config.yaml
d_mlp: 256
norm_eps: 1e-05
parallel_block: false
init: "orth"
schedule: "wsd"
doc_mask: false
train_tokens: 89460000
steps: 10921
Each number is 128 + 24 x the weight over its row's rms, rounded and kept within 0 to 255. Layers, rows and columns count from 0. Numbers have three digits each. The size before them is the row's rms in percent of the matrix's.

# layer 8 MLP down (transposed), 256x64, rms 0.092, rows 245-255, columns 0-63
108:159145121078154139120085110093090091108125124124157125117105094113155110115105092124107102152111111132162135116185132090141137113106174125106147139105069095138149109138122116121133121127151144
098:121158112141142091111081134123116145083181114159127153142158103137128132168137104114137144129160164152143190147122141149122178103146101088126147153146115107108115112110143125127167122145133156
109:115122131156129102143188107136184067152142076153157098141125117133134093114106138135119139118159140129176101096135143156112122141151144142165100142133092131121117130154142128162152107134115158
096:122144133071139103138107129122143142103110128124128130185156124140101115155103107093146157161166110078100141120145156147152109136112109108102110189136085110130100111130115157131132100141107096
098:124152097164130144133141145134103132127086143120130103125140125129126147124107139132154160121154118131143118090140123108109106125150128121142132255137126110143129119141122163149121094133156156
112:117148127134131131146151109103110096067099100168122124154148118136085122074090113152150132104161127137129120149167169157156103125136161137132142088132138091137148115108084132109116121123164148
101:114115175101178120148139084152110131146147151106133102133165167097101132135129111144121130139162159115126139120117145175131135122098128095137140116139150143119194096151116147129097082164141106
102:150125131130114117136092113122093120139183097107127149079161092118106134141088165121106103153139190121149118152151152105109131129144158145085120117097157122105124118130132132124089137141182130
100:175128132130083152105106126096104138137177128066128129106090095104125123104156116090112145111124149113143170126099124114108133104084115109121094136132107137154116131130152116128165142180153114
093:101124134114095122122114131137118147125130121114104145117121131123186148137162117158122186099116084176140110122146110091143138131065129149102158118145102075129135100146117103118145129151137080
113:104114142111130118148143100116072147143101138130165104094136118105155137079139158114109121108119123136109121103146185099148154075149130124130070133127165096145127139093128129142120161155157130
# layer 8 MLP up, 256x64, rms 0.142, rows 246-255, columns 0-63
098:168071155132089091151164102126100146135105131102121135115115105137138133126123128110131102162150152061108152135086161134103084123161119135133113124124162122143158093093123142124100115117140105
107:146103108154104123181134119134125146145107131108104097091187075143138118141163126163095118123176101126153168137146138105127120117084127119153131080133105114107130102146109138157130138109142103
100:137119129165153121126128146181169127170142132148130109125153166111192151119110160133153140180132145177142119133128099119110108125121126158155126140099146147127137128158122081131086098110123158
085:146126104095137131131123113117170147116108198115164159148105186159110089117088129138150079187133099141136127128123137134146124142129147124131130159131132148142154124135111081135120108119090116
111:150154119094136116147110141094137186073124112107098130134117143121145138090110134104164129132129151091094122105103088137086153150084118141124112113130131087083137132140148114093127127147085135
098:153121151098136126148145095102162162079109137118159109113146140143148146135118129102155147111142158163127120116089142135078155121103129132156151099127155123085155112131133085122141172153085164
088:139128166078167093120158159153140150112150188094148135137109159128155152146139138130137143106109097118155161116147162120145177122123105117128116144110117136142115163125142107138149153124063122
100:148151128125148081109082084144163148131108074147145115164173167116128122128106116158102113111149068114095089110125126124135137121111110152112144108126119112091120106128131098107141133157115159
098:188134131117107078136125120133110142151139115117112147147109110129121125125095137116114095190168127155178128088148191126115127112130086144122102103122149124111112135145095146171152114130135110
105:172123121150135096108100139093145104133100118106137134130144126120137100094071145149158133139115124127102129118110161123161132147144130137078106117140178084062131130119134115106160117157082125